Part of a small language model's weights.
Architecture: LayerNorm before each block, learned positions, biases, tied embeddings.
Each number is 128 + 24 x the weight over its row's rms, rounded and kept within 0 to 255. Layers, rows and columns count from 0. Numbers have three digits each. The size before them is the row's rms in percent of the matrix's.

# up: layer 18 MLP up, 768x192, rms 0.18, rows 201-269, columns 96-191
# down: layer 18 MLP down (transposed), 768x192, rms 0.195, rows 201-269, columns 96-191
up201 100:146129108130111115175173152125125127104143138110160133135119125173154113120164159111092118124132111133158134143134114126103117094090153200101095109146149140095136135123139135148089144145138124106141145155147137130113137108110115103089129128121161103115098127121136131127143117158119110090
down201 093:124090159154103103112130127115155115167164096084125144150117148056111169135153136153177097103108152117123154144136145135199101170153140115144150095114079143142102107150126177140154165125125133154097112092144154131124112123115138106161142137150123156176121127136139122130132102147133158130
up202 099:134103105115130148100148146145135139141140130124137151137158077127094082154123121130140111100122133098161141153173141156138113111133137128126156155117100134137119103142119169119104105108104085143138148110132142156099125106135131112130120140145092119103098114137079166093111104174135155115
down202 097:127186109136155169112124110106149132108097188118156139137141115141118127132073125121143101114140128141185102129166125116153162131131150103177151110147158091136128142133152063122145092136091131108113106113165148150139144194132129121119087136161115106127109138101098125114113129123123097143
up203 094:102098151132134120142138150129142141132121122137115155135129100135135124157108135155143101119121151123113092123090112125131092093145173137136120124125155159132073186118149139149183146076131126128105101112150169106145155120140134084111122127113068150103120150121081130159157134089110116162
down203 094:153108159106151108143130169063128093139134118152156093126151145136079129106137108082155133157147126110121106125148128112071154087109101124162143181119161112107124090133116113127112136149083103120191122127146108140063118118111161155148139144117148149165106124115143144151121139151108106126
up204 088:112098127084156123150132161111126130131143123144109159136109076131119094120120124140142110151123109111125129137112128133137094124140076135115110107124166106109120122101142150177115153088131118089060100107088153134120113141093120147108159142097159178128137132101144172119150076126161163113
down204 085:143149083134140135138124133112133144106144117098133112130121138131132141123133154147141134163102167141141138086151109128172113108121103082097146121136085124154130123116123130097107155113131146162180170158121144075130142145133147144153072126135098080095097121109113125144135111143126183162
up205 095:113146111084108120161121103120139184154109179111153100099082127130149125119138151142136124112155137069124112123136115126152201114131135169137123105090124155112104106142125101097171140099098137126166155114157135115138111122103160097125145134123155108180118131150142134130088145115132092116
down205 097:134155141150124109100134192125087087114140123140073161146153115142082124109088148123143121196080138166107136160084134108109136095115123096111111126120135135093146136088138094093089092155132132153120138132129142149122113102133111132130140131110125086122141133111098139127158146141124150125
up206 105:115134157093115103141148157083130164158170142089140120156143175117103120177164182156128148126148148133110144127142105122133134112103129137119133109138157128115162120110126090095124197117155158140115129130126118100169156160086142128153153138106113131111093110107170129123095148150109144124
down206 108:138186166155137138141149125147108098135141080121133128107130151113129120154166132144149112091108160092121117129120135119129153138149174109122109086120124122133162106145138117130127132164119120163129082136151144118144134098125124167096146165084155134113135215135160108153102139118176105125
up207 102:136140112106136115174106112092146127081160122135138149116106087123082122118149127144126099115121135173178127087123123136148149122123047140155128127117142142130138077085116145114096109151134108138149153097085074119083113119116126141137163110138133064173124146143144155102142146109122136140
down207 110:101140148108125061137121110147101109143084101145133123132160150110135112147160115125116136091135131149153148114146142101126127109152149144146125113083104136137152133095140109151130107100135152116079149129092181182144137110160132125115127139106081122121123137125119108133084182155114115119
up208 106:128142127135119146157168163172138140097114132127110146149060113095137144147094079123149141103135117106141135125132125083118125094143093128147132098141139152122114135098159140142128128124129183118137170114078121117098151103130152131127130153154089116194094099112152162145108139162107154135
down208 092:107121107122076135165086110134179158128104125103133148120114141127135094128119132149132132143128135077154096161134154125159097097100128131147113119099110136089119092082110134079133164128111164150088148137123116192177112169118135151100132143072123144131164159131159120120137074143151096109
up209 098:135121155111129150120074135102163118112112122102115124171109119122100134120158137113129130117095121074136081105116160133160135145087091152116113126127112168128139136099141168148112165136113152137130097109144147134127139125128120103116138097167153143157128139144147107124132105095145099084
down209 102:139158102134128154129129142105133179124144142159090142126170109138120139145132113139095161132088120168143108091134149157116160141121127161179116098118143106135146153154146135115100109137086102112159099152125133110118138104131094121117108137110114100127111143103134147141110133136177121103
up210 101:119103120150138108135149164173116094132138121110105152128144135137132151092109094086113119126126156135133159117157146108096145127073156149132150128155117102122101134170143094091135133128138120128136113148134116138120151153165139126114159119138132110148084140121135121150137116147102107133
down210 103:107122164118120168136121045178155140133141124131127135099129155174103159089114133115103108151161099121121113104112113158151148149115148109119110126130081123094102168114108113092156083139124149119135145136139154110092168134091139123149135104120158140125123100151082158105110107141155149132
up211 106:123133101176109119131138142141146126134142158110103139147137147136125131136189137186119118121137128122191129137112081148116135106116140152144113144100113170120159120133150117122132149124127108108121094096108094130131145108139097085088157134158139132141123120102105096084108138106109087155
down211 098:097101116146150112138104129112133114135154113106120109104087120138139107134134118114142117130125125106110084166141142176073141146130115082151173115114112109150132173111136131142104110161089131144159144140107138116150081132162103166148085112073147122146096146130129147138107100133091142120
up212 101:129136107128132109103129153103137131100158098134113098175112159144122134150146123116153092137098116159155132135084155122135162138112122118146101182108142137107145122148148097120109112134126140113147092140151141119109092150139104142161153088125157122123151149087109145122140125108112099119
down212 105:145123144141118101148081110132067131148112142154177124056113137153148111067097104156134180158127133129138155090113150110167107126171143120119135094149120110185101108100146094122110163091158157153117098112151087094134115142129143120126158146143114110093123115135113173135123171151151121139
up213 093:126124156153128140133141132097145144135177160158150167167091108102149091153102134118164135132121110096144115119137146116115085147098089123121169115116139145090137210130094108139088126133145157139161147095093124149118126187146146148107153126112145110130134110116141126142127131173067141128
down213 100:126152150122128114178133129167090128157140136094090120120155123133128159106101125107111138106133128147127122111154131148105156118148115164131148122088140143099095130132138105112149134123135152127177122091091163111124145097140173167146104123123131126155133104206172111131174148169134098152
up214 103:147169108114132120103129146112146114105141112138115160130092096141094144140102118135114145123092139094149170108087149145149120153104136129124129159127133151120115115140129093142133130138163118108135141128154141151150128098171113114159097078095120122161187147133100181159119115123134145092
down214 102:102185097149101127118136134165076107139156130120122129112116141122130142139116115155168141082147155119103185147106168115134156137106103144114142074108119102108125122105070141141087150144124164118140128138098149098092129116132133138105150149137138133140129144108141113145128137129109098099
up215 096:152129152127104136126140142127095161131112142133136131124110077128108113126105143126118128105103074098128090152168091138106096142136083179135119128150115116161124158133131140100144125165120148126143158164129136104143133134154106110128126137114122133121155076108132156093081116139107174112
down215 098:137129167165102096114113135153106110164170142177119110081167120116154123122156132133130137121105121152118127102188125140146125163142126147138100126096145137095111178138152108125102140149112151166135109111080155118138118147140089139129112165141111128158132103139114098125117151202130122149
up216 093:097136106151122124109082172062130166143127149125161149130103139144090115108111131132154114147132160117092161175176130112136118141122142124088179168144132144125145073115152117126158110143105152131151120112131107113108143118132159105116080098179135076138143153057131112112136147112109132184
down216 086:142101156096115122131149098132121114126173121145082113103133108128163105139142121085093091170104095088114126095102140138101108126145155131177041122111138101129095158158103132110137110110152150070092082123099124157148136120153090114145158130099112133179091128168148108112106138120142147109
up217 107:125110171166127159097121122114125139182114156159117107177149137071175120131186117147131119096101141142100165108126106151182124151152146078143163121135117128132077160110140107105143132127128097159125145167154132111115133113126131122076127152154142154140100129108104110128131147149152156111
down217 109:119165120109076101094152103117094135162134107113108151146147119128098091117094128131160104129105115135161129087108129103073143095136115143115112105132129134145081136130112097145135129105124113152115162103095175138144100070146098121172145122144097126167200117159123080141127091099153119123
up218 099:122155129157144113134172123128110084088094113117120159115143088103063106099098115122125127118151155121154108160139093140134112121154161102129177127152149096139123112123158131137151152084151140163133125118134120118068110135102150107132143168136102085124121166145163092087166111073126142157
down218 090:125109149114151137198130105114151162124172162137159092104145130136143105149178118134099092153124107122121133129151122107114111135123128106103108118151173133114136116170110133120148115088127075140165116122105148093127159128109103150139147143134124105159152124086090160121099130155096132148
up219 105:096113141144139176097168128118113127112115115114109086148115111115160074177155109107124118126127115093130109091146089126174107121166095145087133095128117125103138147101153128147121119132166120167144116117133133139096109120146115134109109135058127123158170136101135120138159134120109118073
down219 105:130150168122115133079119159125111138145116110116141088144102062140124111126116150111111128162136131167134124136178108134118105103094131093077113090157139144186124133116122128102141094168113117123122131087121056143144146132134139105114121130175102141147106110103124123126115127110119122154
up220 101:129114113135101119119139102095114154167110099098122145074094143109153135154115143138113162147135135119106125130141122092103085122154134132148121114113110094155147127078149121164166146121103107162126129111120106160130179156117137163182135092115153091106113112157147183116137122138102141120
down220 099:132111149128103116121135099144184135121119163136161113128142142150099119170142132136105074143129126110118161125131098141097141141172120186072135174137147152139133146151133134067120123144177158127121113136134167112109103101158149130104092122121121103119147138123127161132106110108091142160
up221 094:118141115142105163151128125080161147121095135108135159093142160143144119111102114123093111141155111129096141112140106131117120125132139093111135115122125119106118151118146099146118103108107110116165159156091133162110094120131122115126129113132145156098141194156132130130058133164141130175
down221 092:104128096133150153088153117130100141152137109130138126091128126114105113108176141150133140151166126076130193140128144127148161129096138143140120121179114111120136125132122145180148123134171104172155109124119109130120176122100070178113166162164089158139125106126161110117138137160135140114
up222 097:138134091146133117157135104141140114152121144165103126103105124150113148134134123112143171132081105123149126085202099114120168124102119139131085129169135133129129094108126126175108113135096139185127163073146138142154155084126132115098136098170120133111129097171128126092111132133101164125
down222 097:067145118075124152128140136107079171131128132155122099141131137115131118120118098113180140164128161093127132099187152145131100071128126122119157150177077159129115130116114149128121091109145150106159112153132123089131121107113170121082138159142103174140141148105131106158162137169121131151
up223 098:126159131105120137101124144123135144099098138126143109096138150166166135133132126158180092134139132161114135109147186139102098152148129133156081108114146153143165148133102151131112107133114133151114172114134132105128117113147104136121144128116153145116129110125142123116167105133127124127
down223 096:134123100165186129143098120136127152111122076170122124115128195113152109142127083131162139135089127123081148145137163147101160155159154112163119058125140144135157111146133168091136145121110122148117139144171167118097100129143124124141167125144125155116173138155149111117142143132121137106
up224 096:141148151133102118130152128119161131103147147104121102130138112117093108142159122128139115166100115148115195116126134121097172129082139159128152110157142111096105082154126125141085100172145102147118129145141134129114137135133131145131090137149154127126115156114122114159142117105165108169
down224 085:139087165116110138124098148156140124146156132163141152136149146140125089155124136114106124187170119133143086139143143142107138133137119110145127125129125146113173136142163091132170121114096152142176114130125122133128099111085178120152122141095107129145143120117121126102138172132124116134
up225 100:127153136148135143167135157104187101125118120101139149151153134121153110155087114110105144106142115117123151160140139145159142129155132136132132113173151085158110096214132156133117099132144091084098092084115114148107148143128107099129164113152116117127106126085109185123124124118146108100
down225 094:132163095164131174120107153123161129129135137124110102130088121103068161147135150074134141093151162130120094125145143105101123154134123096099114064098142144100089144105083148108131138118152137153132134179127110143098134098130126148102160116139085107112132112198157119113141126162116144167
up226 107:119077145097139132098177107121161152050091078089143172099113102117083126109133106081143130124179136129119171098122160149129116136162142138138153132131133146125146158155146161148119168110091122126145122113102116112115133102145133138146142135157124095124128079091090118144119102146111097090
down226 106:124141122099141135166116154097136140139115173096089115130122130126142169140155159139133133133140131173143131165131107145097101112151133140132128121170160137153147111123166131100110132117151095157150151098138076122115081129127132149122169134135138090130145090145183154133146150119153100105
up227 101:126128141159143149144146148118136113119131118150135116111047122147164157164107184054106123101131130115155138165156105172117141160113154127143131129158111112159142087138122171127124124135105139123169128126110096124104141099159166098148085120135145154150137125089138115157149123089149124154
down227 099:094127110089098130088146072138159116101130101099108142127149082097134109128147123152141117123086144120113107127166158084160111140111124098123126106080120131109119128152117149170133126158170124109150167144134144106165150084111134150109146104115145110165157177154109146126109136146150148121
up228 103:123091121099104096081135131187129120122156135145149104144132149137134107174172156137145149087131081178153150148167104177117114120133112146095136133150136138089148135143109123107092121111145131150129136132155155123120112098130102114128157147088101121145138115112134123122163139122083117159
down228 094:083156176134088133134108110127062163170200130147112154127109133147160100124140113080154128091145146145133132107131157142111137110163161129146082125117139121080164150124110149119169107143141115114181128106147158094128144088125136101085144136100122157097157137121103140116112142174121125155
up229 099:117090115161109129138119094129160135110106143142160153113123131109135126097139145113128145127097100093099147129156116122191147078116117136095116111113135140173172118172164105132165128174101102129128124120118121121129160114110086097082129147135132136095100162105142135117108110137116100114
down229 096:153144124154131151153121161151137150100163139092130163137103130145168137108161133128126103155133152183145152091140134149140121102143118137153162098129100136118167138117133151139135106102113106133137086115106164104085119101117103137167101119124126127077153137089115127115152183140156137156
up230 096:127136103191097132151123132115090180093131106135118100116133075125136117133179136100122152141142120147125105080174136143113144136153092151169137149166130128121089107140125065134134155132152153117143068091176145144127124101111111149087160136151146086135177154161133130114116123117126141119
down230 085:128145151120101100127104102124139162120110073100155136096122157177144151120103091120123117186103156121109127114121134127114104100082140133155124114110125171079142109119138144106108120162158160150119165163138118138107127144148139169135098167138103140090134130107111101159142151124156124098
up231 101:121119182140121093113086158127136116124106115149156186129151135137133158118104143116089126085124118105144154142116137159102165129086160149158125124143127143096130139106112149113125131161146127127109118124095156172099140135109171164097136164092144137159110154145135150097141131137163139149
down231 100:114122162128102092144101153180136129152151133075100155113089147133146120117112135143136149137140160109100094134112096153130158126108137109165140139126133078120153109135146144141085121132127162115109145140119084152121100117166157130125127098102090152129125135101103159143120112148141139090
up232 088:101155132129133130127120144140099093126177106111139142115090138089150124134140135094134117132089102136170098121164140101121122125101179170040154164110141141120115151127106111143134128113118148117131110109113152149090113162157157095105171124117132081099126133131143101134095121139120130117
down232 088:124117147095155173148126095119135135109159124145120112158130107144093100075107086084149135155099152081131098141131111112111142126124091111103115066133124119131146144148164110102132095121090122137123135162136094185147104092098125141107170115141097118089094114145126116148158121153128138096
up233 099:105142174132125107161090175138111187113107107172122126089145120141200139115129109114122094150102055131130139153083141113126134085140128114089123140136137141155120107114129147136094117115116099101115097154104108153162107162115115115115108095101115145113157130137113093099124100141159100128
down233 093:164102124160143125147116104107182154122147131123154157138127078151114136145106142139126118168173159134131094134133130100146106106101145126109117126100101128137140109179152116143156140089089134134178171090106149136080110116110149117107123126102126111153123108131080133126122117161103122160
up234 096:121145102148143127142155077109156163147122106145158120111148138152168088149122093170104092101184143142117081148172130141165110136128114170146123109102115141138150134140124126119123184111101158162181159170099100169117148115131096136112084093127114131122132126113138135136130109103170122082
down234 100:116129144134118131130113138126128127134130131111128130147187153147104129172062091105160115146113131097100118123096189109120148121138152106092148113117159118143111125186150148136140114085095105117054147144136125104140125130151080109179135134144116151099123171131118104129126097118114126122
up235 096:118118129126138124130112102109081059091164125106159160112115109100126133145085107117131111149110106086131124127131177113155119093124121109137113131185134140141131175143134124125138066157174110149114140117094103115154136134150100157154142111098115134113092121102107118099121195121112123074
down235 094:165147105152109120106113136087136131154105092135109144104114185148164142130116122116117137178120160102120117142164105125087133153133175172158163116109132099149100140135160124152124153144096168100126141110099121129162118137127163167097140130081118150134132136128146118100147098109130131144
up236 104:134165119100179086122120119136142147118141111132103102148102144120113138125164129166112130120149146123114140102153114125133128097097116126152160104078118140114136114108133101134107115138137123131115138130103143104116103113127119128139099130143160155115127155115078185159146107172163121119
down236 103:124136138143090139138128158099128138142151126183133082122127093140146151142102156128093102112127087088107135137121116143172112122103138089138127086130114127117126129191141144139133116134090094141126138041095154133122147132107147118140151082166130111127133094134140117136151119140125163113
up237 103:106105119130124124121092118118107083086139080157148147146139108114120122118114125101153156151142159164084115118107115153187128138136083103124148128165116101098142154095166166115141124101100092137111100084100100098134155162153135109183149132150120139136153156122153147082157113136121121128
down237 112:083115130127117108161146153112120122096134163141102100140162124120129111133145125124128123182162131128080125124100151175130136127126152097145131153163058151131095142095165120094122132155140152132080120149115126065132157144161114145113104139164086161155130160180152077107129138084127115138
up238 102:156112138127147141151161116150119133114133108149127082146120117142134109175152101125140131119174140093085144085108110149120112115141139128128145124142117078139122170114111147133099083152122128145070105145146114138163139104147097128141112121106141123117127118123170104151129102145071131121
down238 094:129129165151163114060098170121128136099089163107140155120088145117124130096119117100143152152139123138152097124079077156116144124177145128146207130132107113145166112120117160175116157085163145093140145131146115115093103134122121118101126111127123182089143114133143101131172114077147110113
up239 111:133122131137127112145113107161093130121108173130139123152096092169121123148126116144104133113120090120205097140127134132144144114119136129110131135129101104141155141096134146144164143134179125091128106127129141186086086153097141146099165109105144115157121108140141155163140119159141134124
down239 100:144154116160114094145101182104146149140124163101171121127201154127131163150118144156121119138137106136100176149156129110136110120139101164110113126158121192125115095110102127110094152089139105159114133150147158112152139121158097131131113119166116140126131143121123104151107112140159136163
up240 096:086088144162157112132153172120107110125154074121108135075148183127193102104150140131152118125119098121109127116097102105139122154148127139172101164119118138138116151155112156148116106156178142140132142121142139088156104127124122130142100113105103136124131117132145143138153115119153123163
down240 100:130119092133098100094141137105122123100121134154156105155133174121107135163107162133112080172150154110120146152116076086136127172086170123111156174169115141143073105118117133120175119148158136129106150154135121134135119104095138127104150141145117179146110122121158163142126101141110135105
up241 096:103109104088134135092125154119129117077113166120102140131110134164112147148104141113143132118131126158105166118126091135132120174123142123161127159111085138109096112145125081143120128090108095143177150124130130113168151133148128151120186211093141105103117078110096125118093084163123129126
down241 091:099122083133140160159159111133085144076145151132125100129115107116129105123134155106144141112099110126101119147158126110159161122167127072103097130132121139149162100130118124129124109173120145093174117113114092114122142097163099168134145095114147134138083093088117114125173137156090135131
up242 091:141163142096122103175152116130121165094114102156139139148133102147134169137087206114148122120144122110142111088117106099130122112099087067104149138146147158131122083143163133107077139109124161104104146094119156129089126128136085137149157103089159134122146106149131139107103100179136131153
down242 094:076127120107114116159098126148088113130142147131165106129120159155109140164091116091115139151095170114094129156121144132148064121107119192151139112086135119116126134127128112133164119110162128124153106142150110105159119141134166089149145142143157094126168177115158141125131129116150132113
up243 103:107139146128157119113141100145138098114127110130107128116094156083105137152105102115114144106089133133136140114104128160102119074131141127088070137152190129047133126151127173161143136132127117130144168134147097137110145128136125114165177118100153172110137102161100111148107174157100169125
down243 102:132127116156141122142127147136132148132154149135084162108165142160122182142113147157144140155119120122189149115155118134113148116113137122181132097118133084130096112124149131139116122114117132116078141139117100132110093140109129147116133081122154103160117135158103124144123113154121124127
up244 101:116112094099137105115144108141145133132115171105111167128127083116131095158100145151102108129132137136155157090157120157147153112140109149170128084127118139097156146121119121112093091071075084128119108105138087104149102146089177123170128131169163134154141140182119114079146093154108110098
down244 101:169152179151123153160155109121092142105105143115181109115134084159134114140155104159145158140101102129140132190099152102152114187105118159133097138142113107097146138143062147127144147116156113117103142178127111155114085128182146104134140117165121148090126104108135145150175118129100110128
up245 110:126116123115124113113066148141143112120170153134104147139100150135128157113107132146090115141109173097159145084154089143085101107136118108133108080117173116156105121140163118126154087103127132122150150162134145151126110112116133101126155109120126167103080109128096124125118139099137118132
down245 103:098163136129147165149110152147126100178152098161140123120133106124112086091103158135129176146122159112104106131120152121105115139150120100128090125151133123142125098141115138131159131174096099127151121152092129115159139114107115129135141111106092152097105060099132127127103143091123138102
up246 103:111113083194086137144179111148179120108111102133112156095119152145161092149182134116093115115113158131112119090110158130127145145108125098117146144152134125127123141160102165137124106130122131136124115112126149131120159139088111150141156152128118137128140122126115141116132145167139140156
down246 106:143208137098142177113117138131146157121109114122133115138187110135144127134089097125128174159111158144110169097148166147107149112147154137142074115127108115108142135146103140136115131133135100132112145188088150136126136124136125097159088160143134177146143114133119099074128145102192151098
up247 097:053135092110143139107103127124143172094104125124116130136122122172092152137161163162124152130124163170154147123114114116142124125082191094126106097110156108138065146126122133106123128123086100144154123092110106136163169125139096129121166123071097112122108119132106115095139127105053109090
down247 100:125147138121138101166148135135124120107104093125101149141102137128158092132097142138111147166127107137157105092114136115114163161100104119096107118128138133132121096091135108129150115119132140114072136160117145112153139112138100152127109174138132108106156143120115120178122124172150107118
up248 102:097149151136139112154132108141155138087142170107146112098141090098103126102169082081129107133090132115130140143102102125119165164104110131099144164166157117124149128152168103163091113135112136142134131146086176106127164122130114206122134137185135150114144111109139085152116112124132119113
down248 101:131126145146114153101141134123141113134112116138134150212153108151147125127101154144116141101134088120172144169123123126132116133145127122179129146177167121107148173135074166131132142178161116132124149133146160129089122114139145116121169081064111175163075157129151144149142130110130140156
up249 105:135149111106124150149130123136111134087129146101141118137122117153126152141131186133113136158152141127150104109143153151133102109136085124124152114133132174096139134151128133145124096146122122121107088133070133142140107168115143141113159124135094070136117150097113132101146126122168127092
down249 113:110132126111162173119167105150117138114079128156059132198163140138147163095128126119123165133116141155123131163102114096134124130144118113094124152149113121166130139150154176102142093136144117154082118150098126101105099141122158142102127125100078129107127145118132107089101086125127122138
up250 098:102149164112130142137113118124136156097096099106135111096135101137119120134150166115124150116149115123110154108083128159093145143094130153099140155101124174136101122102168107134071120122101126132136138143123173132098121147091171119092141135114114132143118144158170119076153171104124125079
down250 094:132108116120157096120149152116112143142120130128084142131168135159127131145193079102121121158150144139140103144141127105154116112125079106189122103117132109089153163135098133157174119098130128087131106123126126151125114127119118136115143061122139142143107090154124116125130112150161136159
up251 099:167118151175128122123134158093106088087131172118126155138119160117106143137116130139115140154135118150107104112065109067137115098129110144106081166074131105145149143098139122134159070078176138159168133145151111141161138125134158098088120125142142147133157139099120128123156096113154132095
down251 100:130192143113143087148092102126135157128130117152140139108175135117131080110110091100138110107146150119134142116131160190164124105119159142146155140127119134124133105115099126099130141142136123149173137105123125134111117153128153124126158110132119119096123101060135136142134204160073119135
up252 096:113145131075145092097143140098115070099120108184122133118146108127180086136125161133124104138158114146139173117102119103122152145098145140150103171100117143086180139145130124103133121115135121120125123158191139153124094123131125157143129116140181102127112133088157094131093161109176120137
down252 099:122138108111146159150113131153154138120140126098127140153109093103101101151120127117130146126164144120109093090147128099123123121160165169110158102086172095150098074120153112106129081132138115109126141145103135103154115140080120109122097138146108170146135086156087124126221093136118136158
up253 104:153135126141088115163128116101101181156136121126150143090111137133104153114096137117135133121088127103102088093101121148118068122148119118166132138101089162114113118135126124106094100109102162119117138119145137161130118112169126088140112160119146179155116146117078161115149162185160142109
down253 105:143179118156155116132115142151143106111136149141130128150148101149122122135107146098121137085118122181127093166132129151096113142116162187111085163155125121115171114133122121161097145125146157137062122110130143097129112107127132115098132117073127141146130119099120124126146127183110105167
up254 105:160136141154113139108143177096105115137105116108160133095118144119105121122097145131109115136138129112088138152110083131115117129141103139096101135108141125126099098113111140132123063158123189120150134121121112152101126138167125163130142136135161133129153135105111118121148116134161126113
down254 114:116136144099180093126154146119092107147121129150074151122155091131158127097132139085141141071139128123137129142126131123161117120124147185136136129181146145161128069124104156136097108156085128142147067136139165109094108146111101121113133106103167132166145126150186116133131120106164153116
up255 099:126121148131099167142125151152127142115101154137133124118133109120133128113092102102111121136092147130076114146127134122159103104138135151138142123122098103122157106168127110133146121152126136165131155132073158145120109068118098078131134102078156142147122156132091143126114128113154133126
down255 095:130154146102162138117099104109113143137160184095145160145161168105135095192136157104122161127127136101103102101108139123122110102128115061113148140139118143124147126125112120136155126156119114089170123150162151111141145152145097116122154147127116132109125157200139096109135125120126137091
up256 103:126139144198150075144110131099143091146128129142116132131151131123153149131140155136151115097128113109135133143197118098121077115143149126139110142152112110114165109124116144115159081158085108138178137124141144156174148143076109131101129146113108152117099121085140091088149140146110129153
down256 111:141130101091131135070180134159126106063186119159164124128136147118143153125112121111094128148151140142156138117136082121113137132109122134126126102170107149126121099102120130154113154088127172162125130102146131160093117149102147133145104128121148090105089155143120121125143128069176086123
up257 096:067118141125091139128163150123116176110123129158163126115140165076149107116182092115114091140149145129112099096118138088118158148121069087128107119146098118156112162113145115175134120141136162134101089105107137118137147102143100135135111125109131137113041118140185141125144160109158137118
down257 100:153101136131137133149123153101152123093093129098137151135120106152145134146166152136098139106103139111144110150104095102126120124117159165178127134104105161065132134137116111098084154122150149129139057125096121120165125153117101134137123151145145145118111118099130123128117074100110171114
up258 100:141126133156156190093134119119086155097135120172146129121147155119137134145127140081100146118134161116124134140157112143119114124106139111110147148137106128118140142141129135146145152155104109103144142191139156121111148077157111149098158157093118100154130163088112095130150120140161120093
down258 104:131114132110127066118130157148114146133067120122094165195103121125151161149155157112111136072118097155093153149168131104179110121165153113138155104102152164129111095115150087119109093126126110098129126138086070128140083157091143087111128120121161086121173091137143133120127165113137113152
up259 098:167127139109129135115115117160095151145138128152128134135127162131070122145164134128110150115134114105145127122134139124174136072141106112115167111125133138116162136142156150066153133115135130126121136148116114134128069146145155128124116089110130102116161114172088107115093118117129139124
down259 095:153152111130133108122092095105183139113140128135179122145118114135106160121139137084151114090125133132162137151093092162154132179175117154126113132144150107133091127117161109119144175141127151137132127132115128141114128085161132146132133125139103090146077122172117139121137089073078141111
up260 098:123108129107107127115117149104145189093112133197108137137131147115158127169106145157160105121143118129133126131123124114131130095124111151122136098092079112176150165141136140089109129082119104133163119144159096148134107169161086173110121150151138150112124132148178115118130076145126131136
down260 108:135111116142141120153117123161088109104153126112145175125116086156147091113089121161127144078100142111095151115121114112124144166125123141105151137156140125113151119159091155105084115100137140146137138099125140174162128125110158080081124148127103154183108131120159142105131092149131108155
up261 098:106091132124038197159105136120144164123124149109156135116080093117111143136162142113103122139135100098161147149145151079148138130116140132119108132138124110146125091087135143113118117140097108175133137134156109158128177108066109121144082126111121101093123121130153116199122111123121143102
down261 093:136116134148144129071123092112103125180146132173129141123174135142143149101153143117139103123105122152121150113132143154124137080145143083140086105146114131113134150126148140112128103152123125074128102126121144131145129126131122111158098112120149133100148111153086109076087095138081173127
up262 099:112115120096088162103075091156136151110104121133139162118146173124130150170139137174165116109143129166130135133110140137105083106148149135107137157125118143156148157170107112169108126122129119186125108130128114153127133156143081085141080181118129080154110144133105106141128114117125105122
down262 107:084149124138140099175175154133112153106123144095156131161131129125113142118102107151120112112171127128103131166149150110147118104133114180118150118120130171070113108116120093129124107130134147134129128136111167126098135109114191133112085121149057154147111128126129131148147135148105127136
up263 093:090115134103112134133149132132128112145108124130144131114124147147179128138153100124123152196131112123135148143126118131129091145136088129070127120145118143094177184117108163131166099080119090135106138124116123129150108110171108159100139127123103135127117153096124082085115132154138126150
down263 079:146122118122138162156143103109118107127109133132105109122114125136140119098144087110137123255121156166092125143107133099132133128110115102125169114124098120145155115113123100118082167128129119096113138122072117128080140128128135128131100153137156145118144107134114131163145118109109124141
up264 088:127124146071134155123122131129154133166099155165100129150127115171166133137130124130119116123096108121108130118143115146119149132144149082116152115129095072119091108129201171082151118133101157173138104125083126078112135115129128152138161136133160146155088137141155115144105092143132121138
down264 093:120113100135109104146134173088116137171159111109117129149154183119101175166110141125119118127117179123141139134139120128113147107137142104125107076129092155139143129136108100168138141119176131156104155118117112147152125138096121083112124120152101112084140132158133137136129123114143108141
up265 096:096132106127146098130103104134170140134112145186126094109149115096152112109121119111081109138113144130088196170139112114145164132108152124117137136139099101151146142104109127162145143124141149133166117129118129135132155156149141174122146123126110108142134140124100096077137092122149157154
down265 093:142101113094132138129168135097125133110192112109106152121100139136075126160136134128170129190100111146156110092109116149134141090128103118111124101107123114116122108111130137135087107111103131139137139114136100098109145145095140112118078095127138150105097130100101162142114150143086121077
up266 091:155117109137139150144136129095120154194135139123089119175136136120112162161111156106124135136086142112140130111145181155089199104095104142141104103150097140129129143139117114139116142154148107140129109166113096143103138130162152118100120152143086166129106146154138141109131167141114087123
down266 090:125125159108108097131139117128113133081136124163139099119107121104183102142135131138144158147121157160103164177112117112133120147133125093151142147121142142121084111144177148099153139116140140144149132118144127149125107111093161095108097181109142114136126101135143118127098140140086170154
up267 100:133101131110122127114114122172126105118152145121127124131055136166142132134110094138115133127141098116137127111117133095128166156105164155100121105160123125138131154131142166146140099154149086181153126135146104139153144122138099118112132116070166152156125124163148150147149099147135146147
down267 094:148148152145116152120147135106148122114089119131118151140172135088117147140146150129136129117123186149079099117134115118129123145094130132138120125130135082101137137113160124144161180106169123133114133125127161150143159095146160149115172085151124136131174117124155143111164180128083124112
up268 100:147151125118115156091174137131136139124165114133144144071133114143046084118108112132136118130116134123107126096137131122132119116126165124099124120115158096102126121151125124121141136138108126130150161085048121108103121156124108135093159082151138147183097160124154107124124132155134165120
down268 090:089132136105111135189100112163148149100142157108143153116156114114094147100147149158108104097118105173139178146149140136117058114137108132103131127113159159114131110134140154109126107163129118141105135126150114133117148112077131164138149154131074105129169111128101118141080120153124135122
up269 101:129110148126114124111124106116132157095143123064118117167125130129108121101116108141164115108088158129110162151118144168132154098134107116122115109092097113124146124100116146081100104125112095108113116098124106109158096158108102149120109133124139207143091137117158134105121128138094148115
down269 098:110143122111126152103128106152126110170118189135123101145098145123129128108109125130124131059066108105119083141141113128099114148130101119115139124133167162129093134150110138131095116140146137136160121172122126119125154117110172128129133148088062169117107097179102118130152137170121137099